Weights of a small GPT-style language model, trained from scratch on English Wikipedia.
Size: 14 layers, width 96, 2 heads of 64 (1 for keys and values), MLP 256 SwiGLU, vocabulary 8192.
Architecture: rotary positions, no biases in attention or MLP, untied embeddings.
Each number is 500 + 40 x the weight over the matrix's rms, rounded and kept within 0 to 999. Layers, rows and columns count from 0. Numbers have three digits each.

# layer 3 MLP gate, 256x96, rms 0.113, rows 20-42, columns 0-95
541495524511503486521538491493455501493569513473469506534459536481500494484520495484510475528538484532503501456511510491499490564513504467505478489527510538509497555435537484470492467536522492515523490503497494520561493443481517401478453483462573521448495448472488498523518518528492544509
533525521498527449453577450536464426491550469441508454488452434510492451537452473468554533505531519481488498502482536524506473572472503476495443497483459503529475481485450523552473454488521575517496501546486534516497423419510514498503521489488510535489551463509434467538523526551481520501
510462460518516441437524513477510451548467423460507500485457550487497461452563587523504460488499529446411425522461494574558492466543536438546481448512484489464535519514487544546521487487573472478530499506443567503520519506494486458496507562443488495481480485442458470485488573452435511540
502535488482538512510528535459394499425491483467518502481480520508436498473537503468479510466459544500468533475496549511548475530508495460470529484482591536517494476529516498528551497465558543455559471523494434524472530523454475497523443504507521547487468513559485452436449540501489444478
525537446504513502497525472448461484505432488542536495512509440486528515537481568534504497529482470494422462527504511490539581463465529440553487468545524452454506487455478496535471510548452490513564581498502462483468497508497435515523521542515482462442516522480497522474566445453490435509
540452508502566493444554548489445490514440511512454479498472480557534545495466530498447527573490521525467443560488541487569481475511423425498438495540463532579498513390481517511506420497439415523485558467509599405529443499572549489435479425556502435570530474492485485400510448552476450539
533489558467507518510510478527513476468450482419469477556409570481489447521532518425445503512539526577465470493440520500474455515509483445544548457482490492516461548507507457503519478498489407457560498515495507520521418588540488507512470474565535427542448542403467474452495557579553524488
536511518542508472481495414455491538546518566539392478467429500507520475553462474518472519553527487491431458478495467479452509530421539481527442564489536487547487533485503540561500526528483465478544467464478498488472446498513536505525506503551457462540544502508481484525465553588549526430
579514546512517570520486455531497426524505511516426477486513438506538505543504494510489546516454524508536499482460506510423545613428394500458431520581544454538434493424449484533486556544495489565512471507496512463520429491526504447557435603525562544521562490483515504444522516504428463462
504554528582449521492516459490464472475525490571598605529454514481492525465461494444578542484544478509505510421546508439513487477452467529435559527493529579526487444520518576635435448468484498495430573529511568485510516509484407459486574478483534537489551540510487472415560549529484510481
505489540558484577591497454485501515473537498448493616515547550463401467465521481552447512480481582535486565470529512497560501495510471464482493518446473521572483490533470512468538451513505463555507537481496538550463498514549534484513457572492558550506546541535567470555571487564469425534
473517476458418498459540436570506417508457573498528558461496500443555469420528543552477469506485476430407448586493415534532516472518472483462524419475568423409507536475451439491523551452478472441489497491452501463518495457431538510470468514512548485488551465453446520498514561544465480432
598536552520544475465505500533524467496559554499483503413508535549591438552474435460485566500566509465475374455476587474501558546432621423477477525429520517572488514482468586545439503449504452467498503481494574466474434464521491504514516456593524465529568491510482474443502518554538502535
585553551521540494550496463489533496473569496493541448518443448537511552497405453508522520501493528493481481528470513489474586493454458522492485540520510574581580513509540579526451433427535466478432537552492464481476492596524519540461563528465384543602497565523496455494512467457571492429
519470470499463493525478526520554522499547453471569490536520462540437524491484495498540492592519510439487489483507520548436518477503470508546618481499497549513464395511503512480455496510514566531509521515492521486584557493516474488515566467487493507576432524528492486502499510475476495531
564531444501539515525496491518513458480551434463531478503500483530507541495551433425467427538548455507489499476566482529526472461529530528533499540487491499511482447508474493506441480474507483534486560485526535482492505461538509546463517497515525491525499484498538433562451536496487484507
478506524519460484482537468436488418420446484487517475559515484513494450495583553498559450438540484410514519473465519514612505509488468466524478546463456503502464528515519477531531522425511462454517510485501439504521517543545486517484451538494481587462513490509564416449554412467534479513
524548503570481409461514438471566476479507521508511559545524490501557529536473486416532484506568539492500462478507483441457510564483525437521522478533540561483530471513451542452465524452473421537509508499591573463450509457546526499462494541510543566581543468542469478525563522547508440516
482517499570480557502481488443471468498527482479526515472511471532547446478491499483467522459492535561440546540533449454513493476539495437491556492482448524522503489589505555577389441482509557501529531459516519527507543488507514515518535585511574501519481510524490463485511500487460429504
589536493470566568538511456449563498452495470503471492491492472438451435396503507449511532480478575516462489521560490447486475463472505508544453487504541509572527476405529506476513463546499400471455429540463499427540510605492411458480510541511542455567501486491484536524512473482526485465
529496499460487570499506550482523450544485551470477445506516511492596534472425512497562455439580470570506479447518511528476542471504526534529452541504434490584494478519473452475544599479540478464420599472557521514402527502565517490488455564591507640532500434492472522500521513507526521493
536497514510512516473554495540447497476500502518429441498463469496613559528451500487560430544538468484463479513545470462490504523445490488554452511440489579548434442483517522541488460494440476547466540460547577505437512463510526478434452486545476528507546477445505496509536517456477626494
539557468493457552510440507521556444510517468448497428488479483505481408461505483431495500456487525439414516517501478551506466431530403528503520527547460475568532498507530488460500413513506488494461483491491530487546485478534451529514532518437557536491566516519511474470444437508501485495
# layer 3 MLP up, 256x96, rms 0.107, rows 20-42, columns 0-95
509489546479501494541466523498476461407537526496533524527474480462496492525454409469490505460490476458535510499519485487498453467496523425469504496495552553480550509444499511502485511498497486456548490519531428483545531526451429491502519505532480565451477502460464489510495446485483507514
531521507486560530489477525537470499511492476504544515466612570502440432510494479494494471430523453496539485508433519507448442517478455484448473526505532540485482508543474536502469539518469541525515532570533439541569577545461507467475572538493449495465527455500553441482540497460466538433
507457560562544502531494530510497494491515507541554521505449517513460529501435482537470489427480453533528537447505438490486484552485512482547547541495504527475433396448567503479488488537490488550484489479526452550573484542562481486484545451407538503503522555471558530490430487510536498473
533480511534537520535561461572523529399515468443492433520494533530509532456494478464491476494561433413561493491465494503433510541528499525507480473494501517508548512595540483438463548548494549483461511520505511485557508482479500468539435508476470462533466489502469481524561532548534529509
521460551443478564532459557535589473498541485535517535555543556532490479497532511489539532466526542492515515433473454501541447512525487559453529539482449513462440473500490503472566463467514554518513465484495553530499506457460543423480513525467545509468485477528513483576464485548531457489
409510493494468481514498611505563552533511478524543517509441459505617507546492517591467448458525471486558485487526486550487482449488506492457501485519477540530394531460448552539522424491527508471500409541509485549512465471511561484556441557496451577546557414439497493501475504553423483392
414469509473409472536519522504581513524488474518503590531508515466510478537542501549561487525443522547492558493490491549591449509526477509467565476461527545436465503532540437425476460471432513496591517438499519527465572465460467456481505536579468565512478460508598575454493533463408458503
529456448493505450509478447433500470511510479568482469441475424449442456528506533581510523519466503527467532536538503422470481457490608497504505487472492552429445439553473488511471444583496471494530457522487497449448426550500454538532493541543541550517546485529506472519504491516525511418
560544560514491612538440526463431438531486486512434386545479504504495417537505499427569562514418506548482485537457497504485520517415461476501498543548494512562487454487488559465442477511504364480499523492513600498525579519511505428553553543482553524522521457516549512501514531528473550492
534447544475441468534500516482478533509563488495514447515506543437482461484474564589474503501459445518445483511535399510471487492486504512464484425533422479520427482534486432572497483475536537582539522521590496586550500511514624503458551490440546452524526471418483522516452518438428512577
456509524506506530436518471559449483565521605536531516459494475497500497493478464543547430398493500407480476518490485555495535430463550532498434445519495466492508496492473546479490490496554480490503473494462488511524538525571452443495453495508551478472523553572439550482484523483492429471
518502441432484501528487556416538504520488492534501470530514572508474493619490478541589574548444486497565507403525578405481517583479494486527478594475472553518440499486485479592470514562526514554594505462494569513531485476488556438529575515502472466524494524521552510439487433494473487464
487511510520489485523447416481433479506387439509439565515437529467420515530532522520526508501385467538463519472510493420510422447500450560525412492490495438506432511517446482474551469592472422491483524556487454492521538556499460553503413565436596594492558479417533429497479487512552505528
453491462488480518424536457546479519481416454450406462534545532558516451390497535500483458477552513435559423472473481484532417501465499560449541459422457527573488536447538492471511601489522505552489528532565488469457448435492500517515463502549531461480442430402511551561462548558505484487
530502497506478510489539438526437466530543508476430548515476504499561510496501460488500486450519472519482477500506515505499562486462479472488484569472573478516512494499478450481601544473414470531453559566540465568503453533519546518475434470522520501488517469494505514518461518508506599527
507546481520516495540515497522511443462462474490515493468516468561482513510518466455548434508470469502508474536482438526511519458512541483520580539480500507476483439517478457470531457550475540538491481461485498545486484525482489501494454465513517501518476466527501459559439473533500461478
516499496462585482551448546524542534518547512508457534500471477494544451503457500477445509449432506550477512491560482479457483496519539482479504435516485481493512492515465493543519457601424470547559546491494504543468501491506507461463496430509578393532479469480499555528454572578507477459
511463490431498590569418510518517491544478531524479415529505536465399487500467492549453562524462527535522568458522541505517535535461502466515461515531494413496501549423519466513532528502481534445541564473450500548570515502431537435498541522487496410420522527434516513433498439467509478472
453549510488495460468538498554530451407509501494483530474534531546434477529492442494521526453512517547530538508517484472460505499522437494544547488521480538538481474499473456560499536520513622491524493560559489502525477519497493485463515500458584561522451447487521528503439497515455473584
499479473580509427485547457518483500507468486461511499479461473499483522550484517538545524541521528559462437499517548461533601531524500430508499529553481529512540513555456506551529573541569545513504548420465528592514456480499524432507511521529505461466498568541555456455486511497518503536
514512566492516423505566473416450474505557438473476491388445526493498416491530576459538468538549469426396507519533431499504448512449497547544438429585470548421480549522517512491485451520498544519484481492501449467546477506468522511498528407472559498468517484476483591423460463540485492494
542541507562507560487513510503480497467466545552492494476470481522582521525465510494552470540485454537431530505528466421521554543441483432571467548473505551506437470496449521533499524486406493554475561465525579528415525470531479459410465539551544527471595490458518518454473502489505575537
467513460497497509506488573469475473532446475529486464542498512470488506547529532526548473525506555504447448602531482529555524510451507524511505515538405527527475551519490576490442496516580483495504523467471575399519564481497490481447520546443526548505495472464482491508496396474494502485
# layer 3 MLP down (transposed), 256x96, rms 0.095, rows 20-41, columns 0-95
553542463524537532498498514524463484542466562499526511463532486474444517518511441513505483479462487530477503505532480496492395544522517493495533488533494495522453487546482533505485519474480502553481462463467503551505420472551463518431492576531485465522553432508480501474489483528538450506
493497471552470498531544518471548508552518539472440549514447418482526488454563533496461544540459462459472534513486552470448621510587474454493519463474488529480504512532495540508494544506506433456470431456480450476469494501502486431531445528531547448524500491527540548479482460525484467491
486534524480523514462468428485528496467486531515540501512465521502515488509432531476412428505579465584483502520476548550512484535511435496543514516497557533479473472457580513467534447476482476577482509533513477490549472453532494525480526390544501515432514553456509511532489541537498504438
550491475530536520439501506552507463527496504517437521525514496537432512510488579478453552480443487600473491471522496459506459472437533435494488522481460516515456507529680511538489502506515503503479497547468529523554446508493545445491479538523518460485542501512541464432544492510569516544
492529498505509487453517518486417512479529417434489484425520474557519477448516499541433476483498478518445500560514473497457554528465465498493463453485496464493530479541489488479453510564506437539513514536523461528564496532552485512483517437519493567516453501457563499472481522522454579497
538510495501547515531515569478525514455463473580557428549449540569534522530512491513574506460512541517501534427503423494540419450514449526568381513563547416500499372494493563467491458529463509538470470476590544482471461472528444528453535383510523477504607451549525433493502481466499514465
447444484444567581508538522547582501532549481481475465511507538477557548580486457474472470449496531478536535504447441507518474472467412525435408529568514376505433435503557428493514521534416506541488493459463534485500453476537445525515517471468508481481486492451481468510465515538517540519
513545528496514466499508486515509463536553508532480544503482555539505513476454470488504534515531561525457488538523566476513465485469550471504469446556464555417439517490333525552486499439526530528461423515465536555546518486601484410536464507485523458490500522562539514511483476472589481552
472475481481455485476530486452463558479524546485499515455515500530529523417527547557487544476637487453509527496507529469482483461518579479519531513405505542443500491529424564490503568474562548401439523544472469492463454497501555559494456465573489479478435561472516447538557541514568485524
493537491504491501478496430517493446473491526456572532431471483503479569500539485496507476604500547494540486564443473420510429437522453493529528518528556545486597501500567523431513510478442479412503539454436544443493507547460474486505588478526454432520499568511425457465535532476516503551
507477515422539464512471421497531530466501455472506475503561526559403466476428453530546605512559559485533528473459469523581473416498455452475554531512520523553521502507475488475527430567526512436468496520437441549580543567487534455507488492535495502498509517465490522515506473488484438498
523534530476495496464513432512471420388507511480503496513495468545529496493433448479484475495555468537453470584507453568477461368509489529482440547579465549518562517490670545412519451558458507498451462460502499448543480528522485564494489499456476496482483485461433459509498494550505480502
627553545525501533481539528541497487462511501512528456487550534509571534538465495485465557531473485456501432563459505525475469400511542505507485532486448571436482551503544657502517538473554489495448500475486546478545446510521441470453506467547524525548489590601551485440528504556522497521
497458472475439490467463455500532465538443498540555473559503499533527565466436516486472473483561489513458512577466516540572434503585437522494456500494480527572556540480696481463424509518495514464465523528560423486489542533477460520490537454465440524521487565452478468532474489503537527542
543430477520488525547532508536489434488539507523531540534440490547512526484523488454510484508496441418508482526470465522456420441551544518494527537535499531442488489487564494449512537434477534506497577498473493508582578519508575464492563483469462484479503530525479488501506510508443510455
532492516450412516513463504518556467505456573491520461497467473473539573515502499486528514542524507480531509509484477567507558500454492543510528529473488471515520514486382545485532501538449496479498546505515525509505501500472464514494470488490487530461457579540473436561444482543552479478
466560533531515488486486544479510360509528506524465493523507547582462489486538542471458466545449511499511487469494505564521502477536474492495526520538514544487498509484683496489496552436525526580473469506437516511503470479532498545475494492477519559506512553445494550509434540529486520517
427605516538502484428565473503378423499517415485448497461523495544490458483501467579523459496506523562589474592486508508489506469533486499455489477556519516521526500544534483511545423531515527475467472480517469448457469538549456530538479496531490464508434485509515476511480556462448506512
506468518487470497541567540515505478500430552482532430498454471446525540533482557534577548519523494510496472510515511529553514485453493479554495465443502509474572521504505529448492552532453407502524498511516538464484464493527509529487523427499484472564522536462474565535515495532542498468
475565507608498452490527504575404467474489551432464515429500546591468513529495450530531475551498474491544492515518568530541537531515533450474510508516485512460534504554630493523474548471545521505551524459429534586515458495511583531512426510517512567485490533477530461454484471529534495525
510504485484515529468501527515527492525428594510489479572559515551505527540501551556533421423493531479478483486425506492533537555532508481493467495436478464518528433547565523470597597514575514518453497466565535576427502530508499550432422536554536564489480459523468491532449463565459470533
527463534527526474554450541489532494533472448528499554493493546444479461444568541510477538495506550539518531418447514469521551577491515474547500509517485537480519557458418528542452589463536537499544450534487489541505554491458506514563506536473471531552555480511450486492535446490587474533